config.toml
n_layer = 16
d_model = 768
n_head = 12
n_kv_head = 3
head_dim = 64
d_mlp = 2560
vocab_size = 25734
activation = "swiglu"
norm = "rmsnorm"
norm_place = "pre"
norm_eps = 1e-05
positions = "rope"
rope_base = 10000.0
rope_fraction = 0.75
qk_norm = true
attn_scale = 0.125
bias = "none"
tie_embeddings = false
parallel_block = false
init = "uniform"
init_std_qkv = 0.0125
init_std_o = 0.0
init_std_up = 0.0125
init_std_down = 0.0
optimizer = "adamw"
lr = 0.000605
beta1 = 0.9
beta2 = 0.98
weight_decay = 0.1
lr_head = 0.00414
warmup_steps = 215
schedule = "cos"
final_lr_fraction = 0.1
batch_tokens = 131072
seq_len = 512
doc_mask = true
train_tokens = 1088000000
steps = 8301
dataset = "wikipedia_en"
Each number is 128 + 32 x the weight over its row's rms, rounded and kept within 0 to 255. Layers, rows and columns count from 0. The size above them is the row's rms in percent of the matrix's.

# layer 9 MLP down (transposed), 2560x768, rms 0.0271, rows 765-782, columns 384-511
size [ 98 102  98 100 101 102  96 100 101 100  98 102  98  99 102  97 100  99]
[[131  62 105 114 134  92 153  64 101 108 124 115  97 144 125 129 122 129 152 127 139 139 116 136 178  72 130 181 168 152 190 147 138 153 175 151  92 120 133  89 136 120 150  88 123 150 141 124 112 124 103 147 102 102 142 102 194 163 125  97 124 136 144 136  89 106  81 145 132 146 155 160 125 179 129 111  67  84  86 165 153 139 148 128 128  99  84 104 121 117 140  83  83 112  75  96 159 154 134 152  96 210 172 117 161 131 111  95 112  84  88 155 122  95 122 125 122 135 155 185  65  91 148 173  67 181 140 121]
 [175  75 126 119 104  97 169 139 191 114 100 147 159 179  92 120 126 138 114 136 121 161 158 125 117  85 108 132  95  87 101  88 108  70 123 147 134 105 126 107 111 125 164 182 110 168 123 113  55 151 106 160 126 158 135 130  97 121 110  74 143 140 121 133  95 120 144 147 102 142 136 124 129 108 120 198 125 125 153 162 144 145 131 129 110 152  50 126 121  84 109 120  70 163 145 157 227 149 132 109 138 183 175 105 158 117 151  96 121 131  88 130 158 115 143 192 145 115  98  84 162 101  58 141  39 144 141 116]
 [144 157 133 106 175 167 130 104 179 150 113  60 119 125 117 196 150 162 133 137 127 102 108 101  25  79 105  95 126 165 126 100 169 132 138 137  64 171 125 130 117 163 117 211 114 125  89 226 151 112 147  92 138 134 195 132  69 107 167 109 167  77 156 123  90 128 129 123 130 167 112 116 163  84  99 137 138  88 102  92  98 114 101 170 105 132  68 114 109 100 135 132 139 175  72 163  98 142 151 104 135 111 152  97 148 133 135 155  41 152 111 125 115 151  87 130 142  99 113  93  80 152 149 109 194 129 118  85]
 [ 81 111  96 107 154 151 150 160  90 141  87  79 184 113 106 133 120 171 102  97 124 121 136 180 142  83  54 126 133 154 135 163 150  88 117 177 102 198 135 178 151 159 128  97 111 151  41  98 204  96 163  85 141 101 116 109  97 115  93 105 126 137 149 110 105 209 108 134  98  95 111 146 120 126 119 124 145 121 134 116  49 104 114  87 121 110  92 136 150 134 119 120  75 156 159 170 130 108  77 110 116 112 139 156 192 111 177 130 108 122 143 122 180 116 144 140  89 113 133  87 163 153 124 146 157 109 141 125]
 [ 67 183 146 185 130 134 126 117 154 102 131 131 103 169 117  72 161 170 149 150  59 168 131 147 164  95 154 108 164  72 105 153 107 116  90 140 134 113 122 105 136 131 187 110 122  83 130 109 122  87  50 133 131 142 136 152 124 131 126 143 142 211 102 106 214 104 135 177 140 137 106 132 133 171 151 151 123 132 151 100 117 150 113 168 185 153 114 147 159 154  98 146 105  94 148  97 127 151  83 176 150  81  95 137 138 180  83 142 136 104 196  88  99 139  99 142 116 148 132  94  96 116 113 130 162  87 132 106]
 [153  66 163  77 124  97 160 103 135 125 225 128 179 103  99  73 154 132 111  90 118  84  85 106 153 130 172 119 101  95 140 111  94 104 107 137 115 163  81  99 151 149 126 222 167 117 145 134 161 145  95 204  80 176 118 104 142  89 153 135 124 134 130 116  96  77 132 129 171 102 129 117 117  98 188 205 124 153  78 118 197 172 188 102 151 100 106 187 147 165 155 122 146 137 151 158 120 182 142 126  95 101 102 186  75 168 132 117 147 115 107 109 166 168 103 143 120 142 112 159  62 110 128 141 104 163 136 189]
 [133  99 130 128 107 118 100 125  82 147 126 144 205  78  87 143 149 135 111  75 107 108 104 183 103 143 118  66 113 113 103 144 148 148 139 113 146 200 122  93 131 183 154 184 120 152 131 113 117  77 152 110 150 133  96  79 106 143 162  64 227  91 110 164 161 165 125 124 150 116  86 135 160 145 172 140 166 102 157 111 119 133 106 135 117  98  85 152  79 120 157 142 133  87 164 158 144 171 162 108 111 128  60 131 164 132 202 134 159 158 166 113 154 105  99 109 128 165 131 154 100 102 132 163 122 131 160 121]
 [165  50 147 166 136 168 129 121 121 192 161  83 147 131 135 170 117 190  83 114 137 141 154 208 197 147 144 129 160 146 116 162 131 123 159 141 133 134 113 215 185 159 133  89 105 156 131 108 115 147  75 120 193 139 111 101  72  92 114 189 159  42 153 163 138 139 123 121  89 189 125 163  94 140  97  86 160 132  82 107  96 149 128 148 111 123 154  91 158 131 156 141 139 164 130  99 175 139 109 166  94 109 239 140 118  68 109 106 165 151 152 155  76 156  87 143 148  94 117 122 114  79 131  74 115  41 167 105]
 [ 92  45 114 110  61 139 102 108 160  96 151  95 136 135 114  83 143 136 145 204  64 176 154  79 155 112 145 140  40 140 136 163 147  60 151 124  30 137 139 150 120 106  82  87 158  96 150 167 106 132 183 153  53 157 151 138 102 111  86 163 160 103 143 176 104 127 155 178  87 126  77 126 106  96 145 127 135 112 118 118 118 122 124 154 101 140 182 115  64 119  86  96 108 125 108  98 107 146 168 146 136 136 211 124 159 185 140  85  95 121 122  69 214 122 128  79 132 112 104 107 142 119  52  95 132 101 182 102]
 [102 101 113 162 102 123  99 135 143 126 121 115  76 114 177 146 173 101 112 118  79  98 142 110 134 154 178 212 108 144 102 153 131 117 127 139 148  60 145 101 159 129 135 177 156 100 109 118 152 100 104 128 126 188 119 175  83 147 151 172 119 102 189 175 165  48  61 158 117 147 163 131 134  89 108  97  66  91 223 157 112 152  65 155  91 151 175 124 143 153 110 139 106 112  97 195 109 169 106 145 114 111 145  97 116 107  36 115 125 156 127 160 132 210  90 100 170 124 122 142 123 129 117 166 119 108 155 139]
 [146 162 154 152 153 142 171 152 108 140 148 126  82 106 122 143 121 164 143 127 127 117 145 170 108 181 104 172 125 131 122 156 103 135 157 121 167  65 100 157 162 128 115 170 155 118  89 151 146 139 148 123 118 107 179 100 150 113 114  42  90 101 109  95 134 182 131 181 175 105 221  62 132 147 139 132 137 171  90 194 151 107  85 192 160 133 132 165 104 137 122 107 104 106 111 126 172 148 107 203  98 135 186 130  81 134 141 113 160 111 122 141 101  90 132  99  96 138 166 209 163 173 107 137 100 124  54 161]
 [136 150 143 137 142 127  92 108 105 121 190 138 134 115 136  83 116 119 122 208 128 131 171  98 105 131 133 165 159 114 128  70 142 171 120 134 125 121  57 119 125 132 127 137  80  82  89 138  87 130 126 145 124 153 146 124 157 106 160 136  70 119  70 143 139 140 150 164 115 106 132 151 181 105 116 103 144 136 156 115 112 165 114 150 120 110  97  95  91 109 106 144 129 143 108  91 136 139 105 119 143 140  96 143 189  96  90 129  63  55 175 173 141 145 168 167 144 124  99  91 120 171 125 142 127 128  98 116]
 [124 120  60 123 101 165 130 101 187 153 205 105  85 137 108 102  74 168 102 132 184 167  82 149 154  92 118 101 143 160 125  83 160  82 185 165  85 125 112  80  90 100  96 117 122 131 140 109 135  95  82 152 146 112  85 169 145 133  75 115 123 118  64  87 130  95 140 104  89  94 106 122 119 154 142 156 121 143  95 119 103 115 116 156  88 137 103  96 127 120 156 131 122 105 172  90 106 141 133 161 115  94 141 174 131  76 165 163 100 147 138 158 123 111 104 130 168 131 123 130  98 120 112 126 139 133  67 157]
 [151 126 158 173 102 117 105 143 115  86 129 180 134 114 161 114 178  62 175 126 101 131 159 117 158 165 115 163 127  86 137 153 126 123  81 133 136 142 113  75 146 124 192 128 162  75 128 137 168 146 134 158  77 144 112 140 154  98 166 111 162 166 112 121 145 117 135 170 108 108  52  67  74  99 171 155 123 120 143 146 112  92 125 197 178 112 107 158 133 105 148 151 107 121  81 179 114 143 147 112 179 167 156 134 122 154  71 103 182  61 113 109 140 148 152 111 120 169 118 148 130 117 139 170 195 130 212 159]
 [ 85 108 166 145  76 179 183 140 150 137 175 129  25 127  82  70 148 104  80 151 174 103 172 160 153 120 126 132  59 199 164  95 136 110 145 161  97 167 164 186 152 138 137  43 163 160 121 109  63 137 166 128 140 151  77 155 193 103 151 169 123  42  82 138 127 144 112 171  98 156 120  81 135 138 100 103  91 133 137 168  95 106 128 124 105 121  98  85 126 109 162 137 139  71  85  99 174 170 172 102 116 153  69 143 132 186  85 183 140 126 113  77 168 162 120 142 133  76 110 111 100  73 116 140 191 161 144 114]
 [160 168 162 131 161 133 159 114 151 183  76 140  97 171 124 165 162 134 155 105 104 166 144 104 100  94 108 144 172 105 109 209 150 139 175 138 128 110 153 135 100 146 149 196 120 195 140  98 163 104 139 129 146 158 105 112  75 149 116 108  91 149  91 161  86 111 102 109 107 142 111 137 171  93 146 181  98 137 149 158 101  98 158 136 110 152 121 148 153 156 140 135 131  88 176 147  73 117 177 127 143 137 117 135  84 100 117  69  68 162 116 126 165 147 110 113  95 109 133 142  78 165 155 159 108 156 158 119]
 [123 186  85 135 130 148 110 123 147 150 120 113 149 113 145  77  95 175  77 134 186 160 112 110 177 170 106 117 136 135 123 108 105 173 187  81 156 119 100 144 151 105 102  28 133 130  99 118 159 139 115  92 107  95 105 158 138 101 110 136 134  68 160 182  99  96 108 148 181  77 178 138 125 113 128 149 113 142  58 153 116 103 187 149 101 136 145 162 170 180 119  74 150 115  78  90 129  81 113 170  83 159 142 142 110 131 107 178  90 151 128 137 141  70 143 202 112 105 157  74 142 166 179 152 125  62 111 145]
 [178  85  86 104 166 128 140 165 115 136 138 136 134 120 160 155  93 163 172  83 162 145  93  98 123 138 163 190 145  97 130 103 129 141 125 100  97 161 106 132 120  96  97 111 149  77 121 157 155  94 144 124  98  88 111 131 146 124 111  93 146 150 148 175 184 119  88 101 171 116 140 111 118 160  44 158 147 109 153  68  93 132  91 103 121 128 159 151 139 161 160  92 110 148 188 128  98 148 127 146 113 128  91 141  53 186  75 145 139 139 135 140  88 126 115 107 108 155  82 146 203 116 198 169 112 139 108 168]]
# layer 9 MLP gate, 2560x768, rms 0.0293, rows 766-783, columns 384-511
size [100  96 100  99  98 101  99  99 100  98 100  97  99 105  97  98  96 100]
[[155 162 160 155  52 154 141 119 136 153 170 174 118 191 165 141 159 116 127 132 165 164 138  94 113 102 185 146 122 116 142 142  91 189 141 144  74 110  48 140 153 126 158 101 106 111 122 111 155  77 128 109  98 185 128 164  69 108 116  80  98 156 126 122 129 111 147 143  83 113 107 139 164 115 127 151 142 116 221  92 117 145  98 147 124 137 147  80  94  46 163 153  58  95 124 146 215 143  59 132 133 122 143 141 136 131  86 175 110 177 147 102 154 107 115 155 133 157 102 109 137 140 135  82  62 135 128 136]
 [151 126  95  38  92 156 109 130 152 125 170  49 103 117 112 167  63 177 138 110 150 141 144 144 126  83 144 113 164 170 181 111 146  68  58 152 120  87 175 162 130  56 121 102 152 141 172 127 100 130 118 125 113  85 147 116  79  88 178 164  80 125 129  78 136  97 137 152 169 126 158  84 107 146 188 103 140 149  97 159 159 178  98 135  81  98 118  72 157  89 131  94 179  65 108 117  68 111 106 178 100 161 111 126 107 124 138  87 138 166 113 113 121 146  86 214 122  95 167 163 123 162 114 115 141 105 154 108]
 [151 168 154  97 112 125 115  79 212 119 127 102  70 119 166 176 108 119 138 119 132 176  95 111 139 180 104 116 155 125 125 133 138 147 144 151  91 134 187 120 141 153 137 134  86 154 152  76  95 105 122 120  81 156 104 164 102 149 127  95  99 126 152 138  99  97 146  73 115 128 122  83 172 125 127 109 122 109 155  90 148 172 125 135  68 143 179  95 135  38 125  87 144  89 131 141 124 113 125 198  93 162 102  81 156  84 152 119 146 141 107 123 146 191 109 169 167 130 172 167  94 148 136 150 121 143 136 164]
 [144 127  97 105 153 158  85 141 169  78  93 142 125 144 124 165 156 150 122 142 106  97  80 108 112 145 149  90 153 101 164 113 172 114 173 144  96 186 115  49 137 183 101 105 112 171 141  92  88 150 128 144 133 138 176 185 174 108 169 126 147 148 143 115 117  99 198 142 193  76 132 114 149 160 171  80 141 130  92 204 136 137 108 123 148 137 118 106 123 117 138 146 109  99 120 111 110 142 156 128 143 118 119 122 164 101 226 170  99 151  86 111 192 120 117 127 128 109  74  78 162 108 160 127 138  72 122 123]
 [ 77  81 119 141 142  94 118 147 124 144 150 130 164 143 213 157 127 108  91  92 135  38 164  78 195  73 135  93 171 145 169 130 116 165 115 123 105 199 107  94 165 133 104 129 151 166 121 153 122 122 119 157 125 177 157 152 145 150 144 119 172 154  96 187 119 122 107 124 138 118 104  76 134 130 135 132  90 181 130 119  67 211 182 112 160 123 123 117 166 131 125 138 178 137 132 171  59 105 116  87  81 155 105 145 122 117 182 151 174 184  78 126 140 138 137  87 136 166  89 202  53  84 119 122 113 138 142  88]
 [ 96 197 101 136  88 180 118 131  85 144 151 157 163 237 150 155  87 125 147 193 151 171 147 123 168  61 187 141  65  69 159 149 113 124 141 141 141 114  42  51 134 153 135 136 101 153 148  73 145 146 119 211 122 135  84 120 186 146 106 119 150 102 125  81 124 141 156 142 114 189 171 164  90 137  99 129  80 166 122  95 112 139 135  99 155  92 125 118 123 169 198 205 136 139 191 117 146 146 161 203 171 137 129  99 142  62 108 122 146 134  48 136 133 130 111 129 165 143 137 151 149 142 108 157 138 128  80 136]
 [ 78 172 112 107 123  90 104 116 175 143  93  73  77 170 111 110 113  98  67 158 151 120 141 142 114 148 136 112 118 116 162 226 104 122 122 132 129 120 172 120 126 163 119  83 119 133 113 155 105 146 119 131 142 159 156 109 106 120 184 137 170 106 142  95  66 139 167 187 131 108 149  75  69 163 103 173 152 107 185 130 176 115 115 139 100  90 135 137  85 134 122 138 105 122  97 189 175 104 102 152  99  82 113 111  68 133 115 139  88  64 110 103 116 117  70  98 139 146  90 125 147 161  99 140 180 112  77 151]
 [131  74 177 124 166  95 111 123 139 179  63 193 112 147 122 137 114 120 150 160 134  89 158 104 111 141 135 155 162 133 142 167 124 167 108 111 171  67 101 157 154 140 147  82 143 154  80 169 132  70  98  74  80 130 129 159 135 108 134 125 111 143 169  97 117 156 143 147 134 133 141 156  78 155 188 148 108 130  91 159  76 153 119  91 138 173 167 174 142 133  91 149 123  79  85 141 152 115 147 128 119 116 126  78  85 160 163  62 113 136 112  95 110 125 162 151 124 168 157 149 118 140  84  97 180 138  83 106]
 [105 110  93 133 137 193 149 172 147 115  88 121  78 143 121 148 162 105  85 112 142  92 180  71 141 138 151 127 127 152 141  45 108  91  72 136 159 108 158 107 185 101 169 119  74  97 130 195  83  45 108 108 171 139 142 148 170 128 133 177 128 172 135 147 200 144 106 159 143 115 128 127 131 141  79 163 118 109 199 176 144 114 118  72 126 140 122 207 113 178 140 159 147 142 159 108 125 134  92 160 140 131  95  94 127  84 138  66 111 103 193 122  91 144 125 146 131 164 135 167 114 135 101 136 110 124 139 143]
 [113 138 111  59 155 113  84 122 175 133 134 147  86 184  84  91  88 102 188 130 138 137 150  99 140 144 193  62  99 145 120  55 130 126  68 101 131 142 166  68 176 140 142 146 118 170 200 141 111  91  78 128 190 145 170 125 121 100 144 135 111 152  85 125 164 144 102 137 124 172  99  86 118 125 102 129 116 156  98 121 127 136 118 146 126  78  57 124 111 116 145 212  73 110  54 143 163 115 154 118 145 139 100 127 117 133 165  60 140 174 139 144  30  89 134 148  98 126 182  90 166 110  89 145 100 132 119 125]
 [113 165 142 132 143 145  73 112 111 131 136 153 111 145 106  81 161 132 122 165 137  90 137 120 152 108 140  89  91 103  91 155 113 106  94 148 129 139  80 116 140  95 138 136 171 125 107 129  75 117 170 208  45 125 146 184 102 142 121 140  71 150 119  67 148 112 157 128 133 123 185 109 155 131  79  93 116 126 115 135 132 162 101 123 135 103 122  88 180 149 121  81 180 153 117  98 131 202 113 108 144 151 114 160 112  52 110 126 162 121  95 103 169 128 151 132 137 151 157 146 177 130 126 111 105 159 147 130]
 [156 134 117  94 196  84 195 129 118 115 163  77  58 138 117 139 122 153 108 150  62  63 148  49 134 138 126 115  80 142 121 173 130 106 134 148 154 132 103 113 131 141 149 126 155 144 160 132 117  87 168 123  52 100 115 178 102 178 147 108  65 140  97 112 126 102  62 115 173 127 174 124 119 113 125 119 150 200 161 135 197 162 118 161 138  59 134 129 113  84 134 137 173 134 128 145 171  54 128 141  70 166 135 132 140 145 139 135  75 155 147 139 148 153 164 137 136 114 147  99 193 154 138 125  80 131 114 132]
 [153 146 195 102  92 131 138 149  90 128 124  99 149 135 145  97 100 173 143 126 154 147 108 161 107 116 121 101 138 106 168  69 108 153 178 124 160 125 163 123 114 133 125 144  88 100 129 112 127 112 132  60  92 150  80 174 175 116  92 167 136  91 126 153 162 125 147 128 124 133 175 122 152 135 128 111 124 152 158 163 138 130 151 216 105  71 122  67 156 134 144 155  98 191 158 161 100 113 128  98 167 162 114 138 153 114 136 145 120  89  90 140 166 113  97 112 125  94 153 145 164  78 155  86 133 134 101  96]
 [100 184 129 133  99 169 149 148 118 194 106 157 152 140  60  71 115 111 134  95 153 103 108  97 158 109 152  99 119 118 121 133 132 151 166 113  48 125 139  88 149  71  99 109 128 134 109 106 126 106  64  90 101 118  73 141 135 116 100 152 158 143  89 102 101 114  77  44  73 112 121  77 142 123  96 154 153 123 129 135 102 145  94  89 154  97 153 161 177 133 127 165 143 146 111  98 108  91 145 151  77 136  87 111  92 170 101 135 124 120  75  84 110 100 122 140 182  86 155 147 143 129 173 147  92  60 164 124]
 [157  69  92  68  70 172  79  85 165 138 130 115 117 134  95 161 136 105 154 139 142  81 123  91 173 167 139  59 151 145 112 101 144 150 104  84 154 118  95 163 145 127 124 192 140 120 169  78 120 174 133 122 120 187  48 129 173 136 151 144 117 102 166  93 124 165 205 125 175 118 115 102  80 115 148 117 115 133 122 127 105 165 100 172 159 159 140 180 121 106 130 147  75 149 154 197 186 146 169 141 158 160 134 131 173 168 171 107 111 125 149 148 163 108  63 159 128 117 153 185  62 153 148 109 161 101 117 167]
 [127  81 119 123 138 102 121  81 118 101 145 108 148 113 102 133 126 115 198 136 169 152 138 113  59 135 156 121 166 133 145 170 132 157  37 126 134 130 127  92 197  71 140 115 134  89  69 235 115  79 136 113 197 167 125 133  84 132  88  42 145 149 154  68 150 116 122  71  83 146 105 118 150 158  75 201 139 120 108 128 143 127  21  84 177 130 164 151 109 118 166 185 126 116 100 134  90 113 120 165 142 128 140  68  98 157 122 113  99 107 125 157 177 113 146 146 111  56 101 161  72  89 118 120 148  95  95 145]
 [102 108 180 148 152  77  71 154  91 147 112  75 122 131  84 101  92 132 141 138  68 153 176  64  99 106 130  93 127 118 132 117 165 124 148 208 161 168 154 108 151 104 143 111 101 162 113  79 152 135  84 179 112  98 154 114 135 124 159 114 125 199 144 107 136 155 232  91 122  93 129 109 134 172  93 145 107 107 102 153  97  98 153 102 121 154 118  79 108 150 135 148 123 175  83  73 168  63 130  93  88 155  84 138  81 145 126  77 125  94 164 116 134 151 101  93  84 168 151 105 129 102 126  95 135 146 161 157]
 [146 178 205 131  95 151 125 126 114 105 154  88 178 121  57 146 157 136 103 159 115 100 103 108 142 114 143 121  95  72 130 115  79 151 102 158 128 120  74 143 174 128 148 125 133 156 166 128 126 211 140 173 176 121 106 145 178 128  84 119 106  95 130 132 180 108 176 123 136 144 157 142  41  98 138 102 103  83 117 144 162 133 114 146 138 144  93 135 113 148  96 151  95 143 121 144 176 110 152 149 106 120 159 117 173 101 167 182  78 144 122  80  90  71  53  92 118 140 109 141 138 109 131 139 143 104 100 144]]
# layer 9 MLP up, 2560x768, rms 0.0286, rows 766-783, columns 384-511
size [104  98 101 100 101  96 100 102  99  99 103  99 100 103  98  99 100 100]
[[134 121 134 139 121 101 103  91 121  75 125 141 184 132 154 138  92  99 135 117  99 120 174  80 144 120 124  82 153 114 151  77 146 151 125 117 112  51 137  92  78 103 138 146  98 151 168 114 157 143 125 120 126 105  98 169 164 100 128 122 122  78 149 145 161 158 101 119  97  75 109  87 142 111 124 120 175 214 104 161 130 157 128 123 175 103 140 121 107 176 133 113  99 150 127 153 147 122 139 132 118 128 106  83 159 111 176  94 120 108 165 168  88 121  86  96 105  82 100 140 147 122 135 127 125  95 128 132]
 [107 100 172 135 112  98 137 135  24 141 165 100 146 113  95  90 195 115 159 104  85 145  68 128 114 164 136 162 113 162 160 159 184 122 110 137 135 124  84 158 132  85 128 122  42 180 143  79 115 122  96 136  94  92 121 138 107 111 148 111 146 128 182 169 164 174 105 136 157 164 114 121 134 109  86 127  82 157 112 138 102  73 140 154 146 102 139  90 163 135 145 177 127 108 101 184  94 144  77  87  95 120 116 129 183  94 140 189  99  88 129 157 138  49 115 127 121 102 152 140  45 106 145 106 147 177 122 135]
 [140 128 169 149  86 134 168 122  86  49 118  97  65 162 165 179 136 117  93  87 154 128 153  87 134 145 165 114 116 143  84 121 138  80  99 129 121  93 121 118  90 191 176 108 146 131 152 175 113 178 132 110 117 121 168  87 154 105 121 151 119 120  92 151  91  84  96 188 146 157 166 128 124  81  68 122  66  91 112 134 170 140 134 122 159 141 135 146 128 129 138  96 143 136  79 165 137 141 173 157 133 179 112 130 167 122  60 118 160 129 159 139 115 143 121  88 115 113 154 111 106  86 172  91 108 146 121 116]
 [206 106 131 140  69 122 136  99 117 162 142 166  92 175 116 185 170  88 151  64 149 125 145 119 151 122 135  80 142 100 116 119  69 101 117 115 139 128  97 134 136 185 183 141 115 176 157 132 160 133 163 110 154 111 128 132  97 106 157 106 170 129 157 132 116 119 133   4 143 116 130 108 202 109 112 137 136 168 115  67 129 126 135 163 109 103  99 135 124 116 120 109 155 149 111 191 164 156 102 115 127 112 145 127 144  34 172 116 125 146 155  97 124 113 183 117 127 167 130  72 139  69 155 125 110 111 122 158]
 [110 172 135 128 136 119 131 112 125 120 130 131 106  75 168 201  50 184  92 113  97 118 140 141  42 139 147 137 139 113 128  76 121 167  84 108 114  42 159 185  83 107 175 143 139 156 125 177 139 145 120 111 133  83 148 125 153 123 170 143 158 125 174 119 183  94 107 104 154 107 134 130 106 156 131  94 184 117 112  88 175 110 120 171 168 102  83 173  80 102 207 158 153 188 155  88 116  89  99 151  96  99 160  86 164 108 142 124 150  87 172 198 161 106 156 103 103 127 116 148 176 202 153 128 180 146 162 130]
 [144 170 123  49 198 155 138 146 116 125 206 107 107 112 147 104 116  82 204 158 156  56  77 115 192 128  99 186 135 156  80 117 175 103 155 160 147  75  95 169  87 123 129 149 118 169 122 116 215 110 121 144 126 122 123 127 118 164 144 130 125 127 102 157  96  96  71 112 167  96 165 166 101 148 159 168  89  91 120 166  92 105 101 116  85 137 162 127 132 150 126 115  53 189  85 189 145 122 134 135  97 192 102 133 120 130 155 160 189 150  86 176 143  83  98 189 101 132 109 117 154 101 171  94 169 130 126 149]
 [150 185 115 131 125 130 172 138 110 143 118 108 116 160 132 136 163  98 141 126 113 120 122  85 155 103 109 165 107  89 121 191 139 135 152 156  91  92 163 108 154  86 162 144 149 149 118 160  76 127 133 137 177  62 140 187 149 159 133 154 123 145 134 136 151 121 162 132 123 141 138  62 136  85  55 134  87 129 160 109  89 172 127 140  96 130 146  93 118 109 136 112 153  98 117 123 100  79 102 154 166 123 132 118 206 176 138 185  52  85 127 108 142 160 150 121 135  65 148 101 142 137 131 133 180 104 145  98]
 [110 136 133 110 102  76 139 142  99  76 130 108 117 174 102 123 196 139 107  63 119 154 140 140  73 119 144  82 114 115 150 135 174 145 128  70 132  98 103 134 195 162 103 165 129 106  93 185 108 129 165 123 136 156 103 178 139 120 125 195 129 113 104 127 160 147 171 132 132 101 190 115 123 127 136 105 125 148 174 157 150 118 103 159  73  78 117 136 158 150 135 105 186 131 143 106 181 107 124 157 163  99 140 103  89 154  53 131 117  93 133 123 103 153 124 139 142 118 114 175 149 143 133 154  67 136 150 110]
 [141  95  91 187 110 112 112 131 143 120 132  99 175 185 138 167  60 106 128  91  97 152 175 163  98 107 139  90 153  85 137 162 135 156 112 145 120 118 176 127  95 135  86 178 122 161 100 135 121 102 121  85 153 172 178 112  49 116 145 174 116  31 168 157 110 141 146  93 105 105 125 122 118 128  93 124 132  83 179 165 122 150 114 147 151 173 103 122  92 159 138 167 138 161 114 190 113 123 134  89 153 171 122  75 107 133 119 133  98  92 139 110  92 134 188 104 171  72 135 104  96 151 150 200 161 140 106 119]
 [178 145 198 176  91 151 112 171 114 193 106 146  91  83 169 121  60 148 141  95 137 133 109 189 124 100 122 204 119 158 151 188  65 118 168  69 157 175 137 140 149  53 120 146 153 132 119  77 171 138 118 136 132  88 135 144 141 142 225 123 170 122 107  40 122 170 145 122 185  65 163  63 124 136 159 151 134 165 136 148 147 128  99 111 157 138 160 167 125 138 138  85 143  96  87  85  87 151 108 148 101 183  97  93 167 149 110 101 112  55 105 126 138 134 118 149 158 148 165  87  60 175 214  87 138  84  82 104]
 [ 78 118 155  93 151  93 123 101  43  93 196 190 132 127 133  97 140 111 178 139 102 163 119 146  79 191 126 145 159 168 147 109  99 143  80 114 119 165  95 112 162  94  95 159 150 117 143 117  82 131  89 138 153 148 109 148 130  87 150 126 102 147 129 130  77 130 132 158 100 170 142 105 142  93 111 158 101  67 137 182 149 104  87 186 157 156 107 138 107 153 167 192 122 132 129 139 199 121 187 141 153  70 167 151 185 164 133 138  90 118 192 144  95 101 124 120 162 145 106 112 152 151 213 132 144 139  94 170]
 [160 147 144 142 132  41 147  80 167 114 160  65 129 130 147 106 114 157 171 118 110 111  89 132 165 194  88 136 166 122  97 136 146 122 103  69 109 138  99  95 152 117 175 128 122 133  83 135 171 140 130 147 119 116 100 119  78  86 111 130 122 158 105 105 150 137 105 123  97  92 203  92 120 155 126 106 115 106  65  99 173 110 142 116 181  70 110 118  98 116 105 155 124 140  87  57 150 115 115 183 153 108 158 118 133 122 173 154 138 170 165 120 102 143 148 111  55 161  57  96 142 112 175 154  94 102 168 146]
 [122 184 151 160 187  90 120  92  92  78 157 107 134 115 111 164 139 145 147 169  74 135 120 119  93 143 127 126 135 138 102 108  67  94 106 125 123 120 176 107 120  84 151 116 144 110  89 135 154 131 116 163 106 125 102 181 122 154  72 125 130 148 184 136  98 146 158  88 138 107  66 117 114 112 147 167 195 121 130  53 147 145 143 114 184 165 127 124 132 160 100 112 141  77 166 129 134 141  82  95 151 105 135  84 127 114  91 130 132 157 103 140 179 127 169 163 105 160 111  95 164 137 140 150 144 180 148 161]
 [186 129 135 159 129 138 168 139 123 147 116  76  69 132 164  88  98 154 129  96 125  91 148 128 130 147 137 159 135 182 150 147  96 134 139  69 100  78 180 135 148 106  72 145  95  99  79  86 161 102  79  94 142 102 120 112 182 138 124 117 150 122 130 116 132 126 140 148 154  74 190 129 103 116 202  90 136 205 148 153 165 119 150 113 167 113 103 106 157 137 203 137 100 135 194  95 142 164 145 103 129 147  73 190 170 120 115 144 167 113  90 127 128 100 108 173 127 111 124 128 156  85 136 114 150 111 169 183]
 [179 144 166 139 131 163 145 134 108 111 128 106 170 146 129  99 156 160  89  94  62 104 115  82 111 138 145 122  12 101  90 161 182 138 158 147 126 112  85 121 132 140 100  88 144 177  87 124 180 104  93 144 108  74 110 123 120 186 147 129 145 160 185  88 126 129 140 160 185 127 137 113 141 119 114 171  78  90 134  76 172 129 146 154 117 109  84 145  45 139 129 133 107 145 106  98 160 160 163 160  86 144 100 148 112 116  75 164 135 182 150 132  52 104 125 127  71 124 110  74 131 126 187 162 102  73  68 112]
 [107 175 182 131 100 126 221  98 151 175 107 179 165 107 125 114 134 180 142 120 178  96 115 122 144 150 105 110 121 133 125 170 115 134 149  84 148 129 125 108 159 155  85 122 147 136  73 123 126 173 120 135 147 152 162 101 144 149 183 128 115 146 184 129 156 145 103  94 109 170 124 105 113 139 177 231 131  31 101 150  97 109  92 163  83 109 143 140 151 109 118 160 167  71 123 123 133 160 159 144 131  94 142 160  98 127  61 127 101 139  90 164  83 136 111 118 140 171 124 125  94 138 170 190 148  84 106 160]
 [145 109 121 144  91 152 129 125 107 136 150 147 125 102 116 102 153 146 145 137 136 104 105 104 139 132 123  98 137  78  68 135 150 185 140 107 117 121 109 154  93 125 137 109 110  95 206 112 243 127 157 147 146 181 153 164 132 156  78 130 131 160 114  77 107 134  81  91  86 114 137 120 106 169 147 120 174 132 122  67 132  82 101  99 159 145 122 106 153  93 136 154 110  84 124 177 133 111 111 125 106 154 109 109 104 132 178  92 173 162 145 176 125 107 120 123 170 131 143 139  89  90 158  95 120 118 159 117]
 [117 134 171 121 138 155 102 202 157 147  57  96  80  59 110 142 139 140 153 162 102 165 102 124 164 152 130 175 129 116 148  80  89 117 138 184 100 109 159  91 140 146 142 136  38 162  88 163  64 115  82 139 165  70 122 134 136 131  96 109 164 174 172 124  53 138  78 150 117 128 147  84 173 144 120 169 171  85 120 156 138 103 126 139 142 116 114  60 146 137 155 161  87 129 125  87 105 163 135 191 147 131 172  87 183 139 148 148 168 104 127 115  97 113 117 111  97 152 176 160 184  96 164 159 109 141 151 137]]